config = dict(
    head_dim=64,
    vocab_size=1422,
    attn_scale=0.125,
    parallel_block=False,
    beta1=0.95,
    doc_mask=True,
    train_tokens=96040000,
)
Each number is 128 + 32 x the weight over its row's rms, rounded and kept within 0 to 255. Layers, rows and columns count from 0. Numbers have three digits each. The size before them is the row's rms in percent of the matrix's.

# layer 6 MLP down (transposed), 1024x128, rms 0.187, rows 801-855, columns 0-127
100:110181137158150109107203132124094108158137153137175120171155108081111113088120160090119137145178147161061164126135142156142127087075179187128153117118097146120140134172136098146104180186161129112126101109077166219072148146058148069148163147180106167114168178118070099138176100115083132164122154114148159176118149131172152160144148107139118175098136121126161102123153109148121185134161
113:090145074091090154065130123090191122143123096169088174166197171110116143114068095124131146089164099183101125108122187121153141072205154107133143142104124138135144138125105114065166139197125111120149107105099135046120096166144089137134140121116103113147150097119104121137130167108085183170206122086111201126129131155105144167086136131154178137099100140141085129137169120137101138187138
076:148136094124139106077140078116112101156112131153127103167148129103111114121126110153103086114095137096047062101073081113134142146117143124165104207107216195118079088153099092126164156143121101106121156129128068088116084142097109206118160103081144154109135133117101093107170117181165117126143110110195126133128121137111157117106133159077116107139100095146165049164079140075067118128110
108:174113130159154127142112184103114061107063077092162165099145152167109152113086128102135121117153120162149186163169147074093109074103037207155108161151115143086111131154135167174159138141117089149130137174063129089140140093146122108182175135166145105142173117134151117147057135106076140120103108138137185106091102081126131135109086096165114121075131103162127143083116128100176177140118
097:161113116110090139171094111141117146111138174172121155126073062086102132141142160178129125143152126137136146102112096226095126132078109119141200175153120127158096105102135168117088107144137119126135109129067109094097138175090131141195112171148150179105124167125155163076144103137140220127108166150150147161200138148110156241095147152132130127146167132114137129089146179159127165143113
093:134157082165140106090154134093073093131092141165182109128138148122155107113140208171107127131155138127132178178162100158176131124138160142107153130151074161154137214087102162095134126124133068145158123098125129138098183154163091154168144088105192129127166152129116102129126135097127179102053126208101163084102148178151099178092124106135115118085109103141137160064092123125177190151138
112:154083084177158121041095153131165165110157123097100125119168125097131079094176118124134124126177122146171087166181110105173115161157155140116167173145128111137167104187134148155189221114164083127132203138118082126135118114114142125083119150182163184128112101125124105145119093118140123128065067150084115120182143123060091127133155167127097121146127071119081099105153107145111110171136
111:157155100151119143110161076164127141148144125217123142158156055158173129135156128091141182143132137141161120139127168144135113174151129141119164173096177134114121126167125147154149129111121119167166036110151130131107142103143080131079149130137124129186074205135142109156087140166150150146127120151058121194119109118115141155094114160159114141195100064116106188193122122141042168165136
096:114119116120162105152179053075152176147123185117152124097134069119109179151142153167173087111170163154086119136120098153160120133133101148168151143138161082113111120107163154155117116165123129097111115147147152095116146068117134202115112126147120141112140107109172081140148115185119099122164110152065105160095042079087092099154144080158130104166092159160208108177185092158089122090157
097:090166174130080146159102167168182038118119119162113162193150077146190071137090130123165098074061097130129075110151133123130117109070137132145126116125206117123095122125119187147196131155134113172162115124129123107159114118147084139155140089155113124137038126087090144147105158120109127108139079108113131153080119144085164118130099144158129114178126089107160186084152094160138102155092
063:135140156109100139150172169134032158161137128142173129139077153123105107104094158123129116097155139150079087124163120102067132151128143168060130172150074107101133204096144127120126127157099106092108067118108144122107179130174106201127124205088125145184123112084138113106141150078145097098105167132142133138130091161192140160143154097133094132158177091157156128152135203092140122054140
042:114154090086136131147136155161134104123125159147140166150093166136128189155109151119136096100183139122088130106177160082140088104196110180108187133154134166105178125173136170135099086206037130182169112070154137129162118135146164112104150125152133118138099120142177075157075071079154092156122132123087117132079123155096085099109187133135106132121152075178133129136140050151158131149106
121:117160165145106133118112127098124146175112204120177141162169179157094117110145103125149094195170201153139131125127173081172145107190115121128117128107130120145140030118123083138118155143140098082112155139093075100164096129117100177009182127159168134117100177115155102135108144112101111101115131100186125191135185141105099104124087116133149190131148083126102126129103132135114093145135
094:110118086067164180107148183126163106127185159180092169102145107114091150114102140135085101147146153098161124083097118127078145125102137152117185174158160110101205126139130130140102148133123148170149135157104130068147111164130083115114159101187122110138137125103144107079099187149129118115178104183135132107124135108174153126099197103133110098079165088057154175097056097072152142193117
069:139110216125132138144160134116182113078101132091064162156109162134191145183153146137110125098179123153133106070191124058138115100095106138109115160143085101084132084063160083109080219151070116112088120133097116148139145105119141158199098123147142149183090112153126069112153114105158102133154133122114162114150137168131091086115166084118141113149107100124173170112076130110160104132157
114:164075136152086062117119165113125122101130154166088112169160111135132166144159161167199105179137149145121171174168123105116074114077146164091166150116164157113164155096115181130128099103157161208153142093085093110132158104141161107043109109145144125143087168140126075118113094127099127089105124057142158092098139162108075187124095137156158117111137135188137140116094103093149049137129
101:113137180136083154150107152157141122116100180226150119150120120140117089107145140154126101188082099148085165143106177116105070059124082111134152162148132129148184111157131157141086129141177125122097099123171051077173135150148083178129107066105166175126142137098098052151134147130118129161139168112137142106170089173109131145137101123126118140169151144127131158182173197145115182091087
045:130162189080160157159150097054115128183128113131145103152112158143126132195142129134111188074153138141148191154112121088162064164074124135147097135134108113162118058103154099100210135123122097152172112193108109163092170169110117119089126145125119152130106130153127143132146056186175143140093159099158145165147084177101164079131091120097113140130127112106131142144179058115165077129132
097:122114130177143115134112114100043089151133097215160136164126105106159098173087097101102106141125179197086122076112100147112150192121098082096156127125147189111100133144105146099103146147118092144155125149126149086138134084103090129167170089146110206179139157093118152078212103116150153107100146119136159129121075132133145089118139080174141074163153120142146200154100131144134130073142
124:100126162087104097101125120115065138128136161122142136126115089107139148183183082153141026090141139196147080139177120079089120102121178069122113164090142131124119082088160180127103106147189167151140098111161145119145122158159165162213139159146091105100141150154105147106120130110069134129158165085089107132135080130155114166132095091170151201161097157089136192129116132130160107115103
088:111101129139150152172112180142027135187122160074157160161101141110093115088152111129155108090125132124125109135126175135075136090161100164098127111062105093131111235057142118112167143153174128048133136106084094106100161093152139091128163131148170129127110164159174108118135145119130138132109071159092139048052129144095146118139120114103122101103128119114130141180112080125166125091149
100:096145146084139106144147077184117076077041176150173132158139163112125162104071104110121168108082083187075177161142147133132095109175149179171155178094124105139097163128141131170159120112094129122132132159085138118043113091131149142159115138111163083129130090088129142097077105136141142064089174142126108089124139124103079058118116140162166103123089133113126147142095160082128123193121
106:167138137081151123153143195126176088111085151103163124106142081142130156162163093171102115112127093139187137148094151111174177125165078099138182179186131091166081139134098050093128154121103109183108201061137202107152124162142124135145124119138108090092102129073104170115161144103165178128145152123059142102136130092146102108120146107121142124147146163144146102164123168197114125110185
117:129095113092117127092102095149082119111115128200044130122128105152142092141123121108177129131159166101085119154132095154097153157140121145091113118128136075116128105043084090109089141129074109128099116118172192047093131169139144089127099086146113204128140122120137101123084106118163146070088150104152104102072151120109127101141171123154167093121138094077092172114098171157205161128190
134:127104138137125105101148107084124100178082119153189115117115088098150115158129144108124148141077105104184068139115083126076092073136126190174131114086183108188101112135141179163141115128175167062109173102061184127104096097118124155088057128190133186091117157134163139118134099137108161163112188126129110153128146139125136108087077121090111169130109159110101155121137208089166135127154
122:164153059121108198128152153149131144148158113154084154146151125111142130136174097138128116174125080134163099125170141074083116153168124105150144130158144157176181141085156091135117124206120161124093075135204153135088208130122075140137132159112156179134152172130078124102147173095197159116137138171180057154112094133148132101098095148204134095148148099090074138119138099128126154121145
081:112114179099182119118051127155149158161086129137137151162125137072160179113195143157118120165121166078099151123078128170096148155131114082143147109067169135112123105144124118129143175176108087155080117118146152145083145094162116142119117129142093127151061125186156099090127135096173093103099133132147080079115083138080212105136087072087091152120159108085097052119086094158131123138146
108:110103120095145125139118129117108101090165091159109100144122088134162091113134073156160151129114100108195135112155131133169107135183113153111096164135076124105124085142075104145137069149089090154126096055132152103146142174127155184043087117132163136151106144205137133115125155192132117137179090133127157145166082129137102120068168141094107140114133192162083139189112103118057119043132
109:151124153130134174126122119104139110143141165138121104164143182145079168090116146147121135134133124177114201057153134055090107037185110136107070168120133149196049202130185140177139176154116142130100104167119095133100121155109083108089141128062167133169152092099125112158096172163124104100183119146174174068112151106132096157077127151120109146118119127148102108112142134149135120142103
110:166160112141137149164143089156050095107124134185115117134128090116170133129109121131154080130114096090157118089100171098051153151123175095060110157067157131101089103204139133109166111103145090146119165150060125166075183158113157148212095155096128122097089180120113151125129051149150141118196162114104118157130112134145174146096102137119108074128123163076130146109136102121137129168103
122:146145170164083107150140075165155133134085118166143154080094114128123091120137103140159061159131159156113069124107164109165125112096132144186137110112140072170179128131128091122126152075100118132122170170155217129143181126101108145097124069142138142155154144114112171152130163130102113097079083092068123127126178087052181190149071133165126135171138177142056122143158141091137153099112
072:104091120148151125090142188068113130113170163079082111112077148118147159097171132104117127125143069150199108124092118100085134089113111175114079116091119139154149105110183157125090123121135102167149136156142121107107085116182154142122147136138100213148116121108105126086092170127161113081100201137131138083165199109191088151099118105060115153154079125093137173206167136104125118120091
099:092111154158142120128168153156166084178147139117079145108180103193118112112115167101106089100108142167173130096173165129144132137114158149092128079110105159109132127091145099080117165124115148114160130098180138031179104178140146110125126088182151155151127103132138117142074040137139151159196108111123148135141098131129094136147184071140171185127131088169093117111180037095109150141119
077:112111064122135157153111101101135132085092097143098108184155158114123124081083146147094113178152085136092138149111232103111050124157103047144166163100208119099117142115190102190081132148150153191184143120096130137164129149138119156104140138151119178140141089154133202121093138155111122107137109112164126170091157151119122083163131122142168118153101070151139156120150111171171158133134
103:059125163174164135130112180124156196158142129145084086130073114127104120094117089084115122220069107126092126137107133122128120082173111166112107137149086088155149085142112135134123118073140100118091089078048065077166156147158164112095129117110132086079124134132125158173138154130185119088116192150154147084120092153140125119114204116131120112132092055128077129137133096167119153142129
124:157176098144125165111139070106099155114157127145148145127070131127195180119147132152124136100130152107170110124099133129109152163123170125146137119116142095136105136145099079080170161174102123065127113167123141174223080099113167141083125154152157193139140132115175112177189107161149113137187097140131135123185165099117128122112133181174114170099095118193118167090127074145138078217153
100:152120130141112104183070151184108094094084193114116095106143140102129177088148169069116160129065127095171124115134096127130152182137079113135016147117119106170103076141182163181081082141179114135153165149184093095130135135118142089127133136129114122085154127162108145150105098108101152113120106104173101145103089097099075073165093169115165162115147099110158113106113124101074146090160
105:098136097112091111153093070091105170178168062130151142149069073125125158086083098077107080088107131126103127181126134148111159166185090181131087153171155090127060098166170195115159139118102098121154142147100086132145089196162111123184121105147089090105157141172081071159135137151140094117091116145125112125141138118128107171074083091166122129124128080133144134192108123123160159143113
092:064090068130130083137169087134144136111079106154163133158165149116185113074097135100147109126091165103147105144158174123113152086097109183129143081101114129130161125108103169054087133100111125118123128051114119149189099133191155086150111146159172138080105171186125123140113124075102143135137141132142113128150136131171136145044128155214129148110171140120137121107168062150098175186118
109:144120131119064118128139051170140132093127127214140165173151130107074115152114100151134091174130156137155101133134170140077124127126107158164094136191150100118161110102098133155127097139160127142181118066082148093082121083116142159195142074187178104098111133109121126083036188122088063147140115092056141118172106158131128116113151095144118115122077121114077121120149164156112147144149
123:135125096104145098128097073087136100117148109096156127132084159070144118195071127129088121097061144092090107169132131176156162135174098142134166087108160131098121179125114174095111132152129146105124102170126149097106123125124095122206108143137109127139118150059096150123101112102144147121184126130160098155212172125086199152145106076129091170132082151212165087143141113178118066145100
112:131126151182073065096171119127138124186184082172114132159143164093115128077121120229111134085072152163086095077138135107095117096133096136135098112134123109141131141059143110115088103106114122173115158111140160069179127186152127138180070172149114091123149175048130168094094114136154132134155119155136134150158113096136142165126137157138119192152143169198149130134149119081124107124173
116:095194144127113131149092181153118155115127171157098128239104118068118135178155109178140108127180074130146141179221144111078118085146074111107093095165103100147146149081100129083108125118147139116107150141115132110144117111124162145157107156117097126120117170153086099125079101130198159106063120137159142147181166097140067135158133112142084144092135113156159112114183135138126125201166
107:123139108130143114119093162170134084174115082155073133092090138108177099126181133129120084142141149086126154174181071129086145166103126097112133075153156128138158102090169167130157093130088090149082129109074112167154126115121096161139105070129160116112100079182121135084143229098144140177128069102102084142105092139122161096135108139101148098176137164201144141202101101152130185130135
076:151143137145103120138111100144137108088108122195144101131150110147138115116151122177155136109166138136172131045188111122145097149137191220204087063111144118162088140190172130092059142170117078153141151190085145137145086124140147116130140170152153055179097130131126112113122100110135177116166123087157141132090137148084168157126153142146083093136145074133059122144128149120174141150162
086:103146099118127166158126149162177161172153126092082165128115124140147167127126160146121146153120102160157050104171146121142139128192104120156102135138122081183141099110162159171146082104153108117105135081089071079131178176167160185077088097145132082099055114132155155155094169168107176094134153064150163152116112128105159153195107170123119133154071117179110156117184172113160117120097
026:113117105116143144199087091141106087124144141142147132154099130161201134174148136143107176114089086056088108168128158092111126168131037085132108177117121114142079095124190093089096163120065169130140163141128201150122140132118128127070146113182113157133151136185096107159076148107069161127129180119165152115096094133100184122146159169131099116179089135144133094131164141128073124162109
133:141162114142121165090104099146174142102122136130113146167130089148128181133145172179092111105122142162128144104162123104086078113072110156124160203093146090154164096116129168114123175208106129106133101095108101148134118095187110150137148122175175144090218215112085112126108116137129191052086202160173155155178157137159132151125153146109133135110142101063164137121115104126133156134102
099:106172107111140086133141084093156115048111150149104082082165111127135174161113124159147175085130136125123148146173090149161184147149176119120127045147118123205148121172103155157120116165092109146106105186130171166115143174096113161171118169115107115127121127118149106134119123071143131142145125146154169093142053125170153180082145203074111117088080173142188088143109105134138107183155
107:102155108137128155111129130100103109129162052168091174110132069098150136119126130136147115127092149188152166128066124210122132091065100070117118142155093132086140107223096052156088125091089093102130193172168150135117167113170082134156148126128084111132130159160169146085092133157124108162138121168131086142139128186139066126148078074090114126110160120126118117134081077133113155122140
105:096145140134144164117053118159163113118170093139102118193062138138188189068138153181137182132174138122110132101072118110093077121105129131146120156150152125080166126082165108117177068133129116097107133112111124171152123111142092094133168113112093117073158151111149125133141141138106055094110071045184136146109149112128117122127080096136110144129100086076077100149066153099160102154184
113:088037140107138157146092166124079152175097163114118132115182089106121114176086158154110163087175098169107200118088163119107150113125129130147150152143142107064089098119152153131107082132133162163080100126082175113113089107166189121119078121153110127160132107104119114083133120145098149097123180123186093126193136155121110064123170113097112095167115115087177135123162078128109199183124
087:082114126145095180067100123143161093127092107174180136124083136110142146111138156138148175166047098092180123109152146108188132096145160110166097183130091096169106107132087147103176152117122147161161155105102100157134175103150104152094152102105162148111151187166109148109165163131199153151032141154110117143176164137147142098112114166094097170141126123148151175123154150074114118210132
081:066143200128107128131175145066136142129128121134116106124108146159171146150137126106101151116158107181111178111150113174173158118127102087077132139128161126176163097111104109150217178095170134172136106121113188132140162137184121187139177118116140130082164133121119182095134156140127146099155124078105116087089149084114113182049178139131200136127148189096086093120071115102096151162124
121:092061162172140080155101091122152160120150121107169086089156135134114171050094122114132118162117111113131129108138136147140151105151125102144081137151170127063118088103092124097168132156095111079108140126150100144152116113157126130127115219146163108107089178169088104111144161106131149145169076086168149167070089133151143138162163071171124153103060129181167109065130120067173059127112
# layer 6 MLP up, 1024x128, rms 0.352, rows 802-855, columns 0-127
107:129140102111100129130100066179207165081112151127104118102087163145108139125092174124126150154194166101149113147101164144135107100090094105160067067131052140149111119141072132163158129147163146112115173058132182112132175107161118122134132137111113115157107136118200145138075134148114165129180078185126189118117093090105113047094190137142154143122123156119096120121134159111089186150153
071:093132104092088125136088120028136105140088137126064165095157110111127175108071119115117109088102116122093162133157073121143142098145069176094147057117142108123156101122104094109127113159137109123114108155131158165137082070138122090094167117135137082103090167078130101149160133193112086153192142144168136022058119121087143149152115164113099088089148098113160120159123129142081123106156
114:187178105101146095129148123184167161072146198100149156110059100149127117147083120088082088086094189105138146137130094154119134202109141165139048095129125134163123121177116097112142140127097112122153158107208109091114134095135162108135129091098128179152135133129169104156146157127162127090133073094153084092079164120105152086161120085165105143109126128079151091086103096132087198117108
101:102130096113087099143072153115096114149141121255162144111139119052103139145124191136128136125136121110138162089131118091065053154161120081082106154137132163109144158080131127189122085117139073103142146131075188143094138162100155139124128124149141141149098046168106145122078135154076113085114143119130101091131144091059119127115160131099127135096161116156100164086129140167109138077175
082:091143125168105125121139113110103125154116111216144102076132153063130095098152159165064067090107121048124128168150106148177129068108109117133128135104150118176094111132123129140192094165100142134164102144153113138058153118073109114145126084110168138168133117059146096127128157146102131149128091141109130138111090174086099163106198143126114107138074111132153217061091134101155126113177
115:122076164146143139158105161119188141125098164097154081125119138081126140141120097135175093155131158046111145140160147141117190120201114116136149142170115132159123131137128101075091113122080149131127119138098123084170084095129178097146106171106155164120144071155154132144117112181080088102090138085165147114143081148119141150120106094179112148064128122139165213178103099107099065081212
111:142057166114158144139172129094089150171110137164125140046090116110196129099139142071136090135115103148128110112132097160118102105174138114117109130132071081091098116110108127094116076154051141185135120095141133122095061106172144106171140158162155122156118126104143094155150110178070053123067084105079188148136110167150157093132089170151075125150141136082141130081148134068123118123112
097:109081123073138146172088135106097134126108069123118112166116156099119151172186113133104072107137139153137139065105175104127069160136134184102117178141118090119116106155170121252130148146143143113115147156146113148173125175143139136173125194122104205112145072086139093121148154124087146127137111131095071175085135106141073132104134096131120092093132124173136148095208155131106121090172
097:098097141088147195175124085144164109132166109105121110113126123107116128164138174135097128151126164096083119131137047113185131119140085082070073171106105131173122130130102120092084136152065117131093097088138128102140103108120113093153144149143073115113129108068101079088105027144122188161097144074115089081063111140088150160130131122070131121153095165116153187127124107148065152119106
061:115171066133143098172199104121087141121045169169171123137156122187161123129183089082122143130169122075125132189109118143116185160145085151105106047110109161101150119187120080133120126080122164125160126118137121164084180123158091109101123110131154178162172108175122117123132154160176122179172128104181121155151112158084128136058119148165129093139102147135185125124101136135106164123176
040:140130107081077186131186073126096156117171112161123116145171130072100056161145131141155185129142160186105026092164161100147120140128123194175106087149117129093080097128106075144112109057128091123101101104139192113143116110113147122143186134108110108154159126093129149163124175118141106150128132178144095174114154125132149096116128178096158128142066100137089173138117096113085128090177
136:143094152129129129176140148136154115107150068134128088106150085110176152140084064140142117123127078149106105100095127150150125155094161115149149138115142116116177168112119170135155095082076083173107232080146166126057137130133148147077144099145150172223113088170122154091148140138170151138137087142088171131124123113092107092086190141105069093086113171081100126170087121149117107100092
101:191126151047132169185128131147056140117085166091090150145106114137058139075142102141138156105144099128149153120081049143173154177138096115095133099110057136146118091082070128153069145120120136116184116116071135132159129184132128145119106135095186132130119155091131091113092099150087124105142108127157136105107104147141119060160111121142083107111051155166133108088155104150167180157140
072:118111127148131086190166162152161101154149072158102137152141098151211156123161146128107110148120174094071123133124204086128151146174086137146111087095058169075133216115127142137100183121156099112145142081180143139135129102094174139138105076111117101106092111110132087123141138117117070115196140087151094181145147152115127107099133096072152163140124139090139169165110142100194166091131
120:126105176073088163114159131159078070111104077103119085091099103165160125190102114085075162194097182089178138105141122148107091088114099099142108121089132124079152150129181148167170104142120151186163192113088114174131147150092121071136149139070111140119139135136153126115117168108145132145126151069145214127131129129116134139144117152090101072142158090123145134091094144061115147111196
083:043151126119137143150089142116143100140116140189084086090177177118164125144129148133090066161068098131080158134055170121114155139177086126163087129163118092101164153185156203105141122138148139097122203102145058168191105163141086150129078085131116140132101114137099098155146076129127077149128110113105113089071079149148159133135096119143092119125137143122180114152181117143155124099133
043:057115116155139123122099134111091125133173167095101109094137105124137095146166163134163125069156163137150182173101136136144110137142101096126084105120111117106150162092063131095164127112134107140193145119145169103153123055130157131109154026058132143135151103112206107117098139120077076089134129089166113175129141147169154081096079156110099120125104116115094097044134085161110091131068
091:090129181151131172154138169132180215182122106123151115134155118176056123134169102143139167149114104157111185118123140154094176074077102139105109114087135069107117133062157126148117098078152078097113150107097157126082070101151158121112082156156115158128116139077141118142186138153168075143160120150122087139097087130076091094195170072150154129172116116177110116138110115153116167103119
126:146107146138128091078133132147164096143122142081144096127090118121116162204101176136057084179137100133196169140113178133127186167098171150150127147125123141080090142165172122180208123118150148157094159171141156127066208122070163087176189131107135141125095137110126138165160129125146098134157125117089158078089136129131090147086115051110141141137140102112167164095162148129115174108137
085:128122140184089102194153126111152129074089109120155095143156139167133127119165096117116145160129116200131150110120164174050157101104134136145163103108059180120086178116085073171124137124100075136127059108162119095154132148201104051128107105137060103115124119119131102124132098136115134116187119103138181096130172107088112185139149158140120133144142139090072070133108101170112061131154
093:074125141111127096125171101145127149057127102120106101133152110131118090080099084036085130123120099148116153148159181127143115131148146144076122114144075134142122115188149069082139116075136151135156093160117178121144054156154197140128115110138174154066091102184122148138117162095108115099164114144093169131084134081081102063077154104133113147150064112151102145137134072049118136129136
107:113104166182105127121208122139113099164119074126127082164147086171176111106097166087129106124089058164131125077130176130125143139154103153119121112139142061177128089122112182155122108124114088152123055126108107092127160143164141108123206140106121149126082143114080095132061108084155052151183088092085093163099153149107073119154110083133087159135082107121142065113138131116114131122092
114:120096151114141118086103109107113128129101132114151107137155128133204130132151138083113107108121087086134109056103127076136137134144122122132138111132127115113143127123092035174124137113098125138167151182095168182062133049083119110155138114117092129146044139121173136210155116066119113102185124173158126173179132151094128132139092213077162102138078134155158103074180141155152143138131
132:124149177078096078124161115150115152145085132087117112134125148130152124117122158063109127144114106170060119110178042113135094076132126157113062107075101131151173147120140095172055119153081104148137165170114124119095151091077113078150076127161112166155150129135127144109081117154109096139156156098113128133079156202141198138130140129128159097185151124191128155089096154126087197093120
131:103125181113155116141129141195127200131106172137128106095143119147149084129107081092180173131110086088088176152151188115121132146130082136108107087153095160118150169087099147138130148137075150108142115055117085097147167155150113092127184125109141109125094134200181120115172097115068117127088129137124049114192145090122144141150144117096049064121071149141119139146074173130111124100109
084:182146180133107103148140182093110028200175159041137117140132098114116124101127084157153109156139175151082137075095143159118074162158162183106108171131103155121094123141183153109168126157093114127145110159143134083067107181154108144117169144147068125122171107148148139140143188142118197149145140118166176136124099129105115111112165119110117109104145155188086143099061121120141116102143
122:094117138144157176131143178093134144156088178101123142114111173120168131147031185144146130122148115113106132118113119118123126142050146070131146093129082143125129139126191093145107192142138092102134087117090094134151152074098126129113208109140111075176152146188103113108091085125150132090126128106107136098089153065083131093120127067114147115227151078127123141123088129145076182111160
106:152118111096130148121121152210109105102127182149088102104129136110064164117088142083134102127178141082172139158137035110129105152101084188098162115107121112121147085097167138079152138080124149120101124118136097133081138132085142081186138178160152123143126106071118119129102112139105105083114096131095085137150129101215124144139085154136040160067123144123118055176149115083093147130131
108:147159105106184097109123148122151115191140077102113115115126107117144101080197146134080119182103161158157110124105117119167134140159155153154146121130120148129141101136121113135153139144088138104146127129070159162178088115138064147121124162060127120113025128156111154083131110134146096169075149138092116095107113186136167127094105084219118057175224129134126146073163141132116107179127
137:169175118155156102145122154089127168109062103163143082101141112106092191099086106177142109115067103175173130085126142181080112132111078138160084079141112161133175138090131157188141077148168193129121079099100143098168123098128100138154076107133136117166117093105116174115094084142117133105111089192066077131126111111153148118134124091102166155126115184136134101131172103170152191100164
066:072142171162145126151167138150079109176153110126138129173120154145089145091097113130089107123113091193094086136104160138154074104138171107135068100100132104124155110130099144152124130117207108101088114173164069137121123121135155108144109118118040105141124088110145127124067083141148109094134159208124125119163209135065079205109163160121161123164141088101189159113153095110134123091121
101:090115166099133108110129128068114117207158111101114126205164097109133140109125124098117121174151132098145204140147164105100075157133173123098166146125097109103144125095118116080167161108155173103182150096136122093096100091177139081118091131094107055150142094090099174138136142188143134124122044164104093103081134094102103170130166159114137064169129146130147147082126156081173155185121
073:091144119053083155152073175142111135103104114131067147130110123145099122153127110090176127159150147108136149080114158170133107096162145141199127069116119193112106121118177157198101101098141119154136117157050144159146119149132106133160100107146108099081112069121171187161120117124104133117104159094157157158140132098161098213152104115134085140189123091101147185171127178138158162066159
098:105115134127150124135134139092151066073162125112158108086131098103151139205204198143217195085141159117133119138149176070099096215123106166101082110084155124157107159124167142102105130141165137139112097167107169091117120159161160120109149141120101109104120157135177134111101068167208120114172104081105132125140070144163113106105101108096137136108115112112136155134096088159126082093143
126:164071123133066162159123154145138157132099111130134116093047129192127133061128109124098181144142171101131118068088116135145153159183137094118143128107094117146109158101142145096128140087164125165120137168138125166161099119147133134123069151140170157073183084079079149147129140125177170158143132125137096167121196146104100101100168060089157099112128140121159102144182151157052154070189
106:127121149053168115157103082181106088182114057121158105193148125106105140074085149124120161110118114103124113120166113087184123192122121153148094120151086117084145129125137106133123167109101080209117071100156147152144145175153100142124141117139129190131113135104129121107115173118081159129145118113096108153116108122101153083071164149172075065121086114132092151133031174105089088148154
100:138067128140066177135099140112130202112177130095115117123128126139119146117095103111140138147174139091098189067115140162146131127130092124102096130174188147126126096145107132186135109140194125084191081120165122111060081097103123152180191115171115090139076119134189129129125090115088065168143134093095110204137149151144118127117150101096068106089133087074120074131115140090086138124121
084:114125125150107130106077081159125072108156062139125137139093143138149120134124165120157084150163157105124143105086142164105171121100146118118119082090138158128129167121167129054205149081115074076181150107085208109160139184184146125139121153079098193066108124104194168153128156106124162129138091150149055133140105124163142092161124136170122150077156132175108143135144181164145157136167
105:168110141090148155098133106155143030170169093123161102126153154103124138154120102159133099160126171112155107110140196138148147132095083160192084171144118154100116115108115165172097098117156170116127075128182125173115221068080125117114104152030128155160144106107090120103119147121064065167159120145158152142168098107159134099134144096132200107082121167119114121116124088151138132131119
129:116030184135097070142108184138159163135165138113116107130093182135197110173116172114108162147144164140135098157112156080081123126130167134150124151156146119126149154107091146130154091075201071125143112148162183098071106119163120143191130104150109109128152102147108099146101111182178114148180108148124103139184146179142149216126140112106129106114123132102194135158085157093141093093138
108:131175123157139133133080131130123143162130142166108124128160165155145162100184094138128193152110150078137148081145166130131181235158166155117166087101101166093159136128196075139114134129148135181136134087189135052141146106155160123186114155077148110108101136103128128101172112209103138161109072133131133135120101131124111174213138166111164119156111198140142149120107152126123170161118
111:166150174086156107130117053129093142098182143167135140089156081173089142099147120116165128162120125153209126125150121144166134087155154119151120143152113195112150133130115079145177168170160171121111156145090126136121152173067140143098134092053159133063120059113094114166159086188154052140156131153104130154109173090169123079121125102131059111165097154111116139146176140152136126101105
096:113122097118132127150101122162090136116179157171127208094148132164172149139054144105122142129138132079132097114144144115126128174101064119139136148129185120172185117163121166086168154116153100192170125058097113077115153117118175123149134110156089099162113069129165110115136162147175146083158158055123129146097154123061093186166105159123162132181054150104129090116153119096102179128141
080:213120197139142139142071136045093137133147136131194134101129097155077059143165162151112159160099104092110124076148126125146139137087146161100113082108100152164109135177134131158146126198188137158144148106121101125143123152104117082131139167075122080163079152149104098150114055130166184125176124122157144091077141175106121176166139153145105111132136087132136151146133157142124195191117
088:092068118107134125094152162143162174162138137111140104109155132116128044036095165102147112185136132143118160222151125096133116118127086142143195134123145117073105113058126122132137104083167096100146105140114102156146126189153116111153127163179157113094148119135138111133149125117134019145097118135122171171120110159080136161135085131158057179149165135176092107121135067116117155123135
025:073074185112127047147170158096105150118176130063131179140148109156107095097148142130132108136172121113110126144146099141129180101155160077152055129128094106158175137079155140155161117161124095116123167167095140135202182080087204146130133129078100186144123112135113166197079163109118104156137142121104103088140112127121139125106115054077132170169125138106126140181126154144119170158146
133:142090122103165142129092162131169179064111135033145133113160167159133141117165181134151082131140096137122143184171087138045114148079132144184189115132097102105142135079147098073099096166103099089099143091102095140085063147112154135202149129129141128135198160161107179103186121116128143115106114136124142145112128179116140105113084106124141114138091174048158105110148153127145162115121
094:074165122088083141168139124153124057126128078118136115143111130131128137163177103131130138094092120085079159095186151078147209097104173146124170075066091055095075105130082141155129177085161134130130174131129112059071114106134149161119089124057150089101112145111166103107136129130117070134118110101163118101142112167070124149115103159080086060131106130098150095110092109142114119142123
108:090101114113095157143143121050103106135159131149180078101161125103110138171138079185091112104170119119114192166111157142103054101133120098174128145140111158142115127118137099141141128104104133120128088183136174080083106174136126061126139154125146110168187090089156131077064104118049066119104153129123101183150129085128122060160102074089133074184145154117099176151141139113109139115120
102:156100088110138194186167163134166122149110112076108091060135180038158176085111152136124111169159166147135119125104123128092089146158130161121082190110143182185122177137099140083150100098182105144069111076113130131132128118169117088142111104105096156119097110064098077085101150141089091144072122100146152098181136133127078168166120092117104155130166101129155148136130167143098146134165
116:112133046150131204074093146137132139143165142104127069175168135156120103169187145157184100172177116142147128131141101113136146150197107111128106106145167169091115125120161097090074087124194142139121073118144134144116155155131109094181118135174105171177095101122123109209157116072184172113099096098154169106136074129110115127143077147107123090104121082131083114151156086110119078119130
086:148153119081100153159074117173112117157169093164128114120187171144058113157097125132112119143138165075140108151119151104077134116106066119109169142044114187080142171121098150155140194109145181120139110090176152087073129115091124158134163146124110120116157119081144152126143185181079185150110110070079165090197119148121070135148130175085108130157099115158111114123185145138120115130143
089:065114125085097167165152125113105107137108113177121124148122189170066132157154172130166094109086108139118157190157109104118068132128128105149178147105163156141113185141120101116125152151096088142170180128071171144099103128038133134076142112134087104117082147095083066111147139112157116192113184120121098116072159115075132195156139121098094113131137115157141147138108121129117055072164
124:139141146089130088064138101098180125139124146161119113127088120150165175126143115106140123095126162123204139141089098150182206192109115088136210141083047131123177147094175101153151107084062159125169089173145183135091104132121121076084086113124087116103116114103134175073134166078129121147157152145094095166140094129100135130173101094131109138091101129125125114192109120083116113100148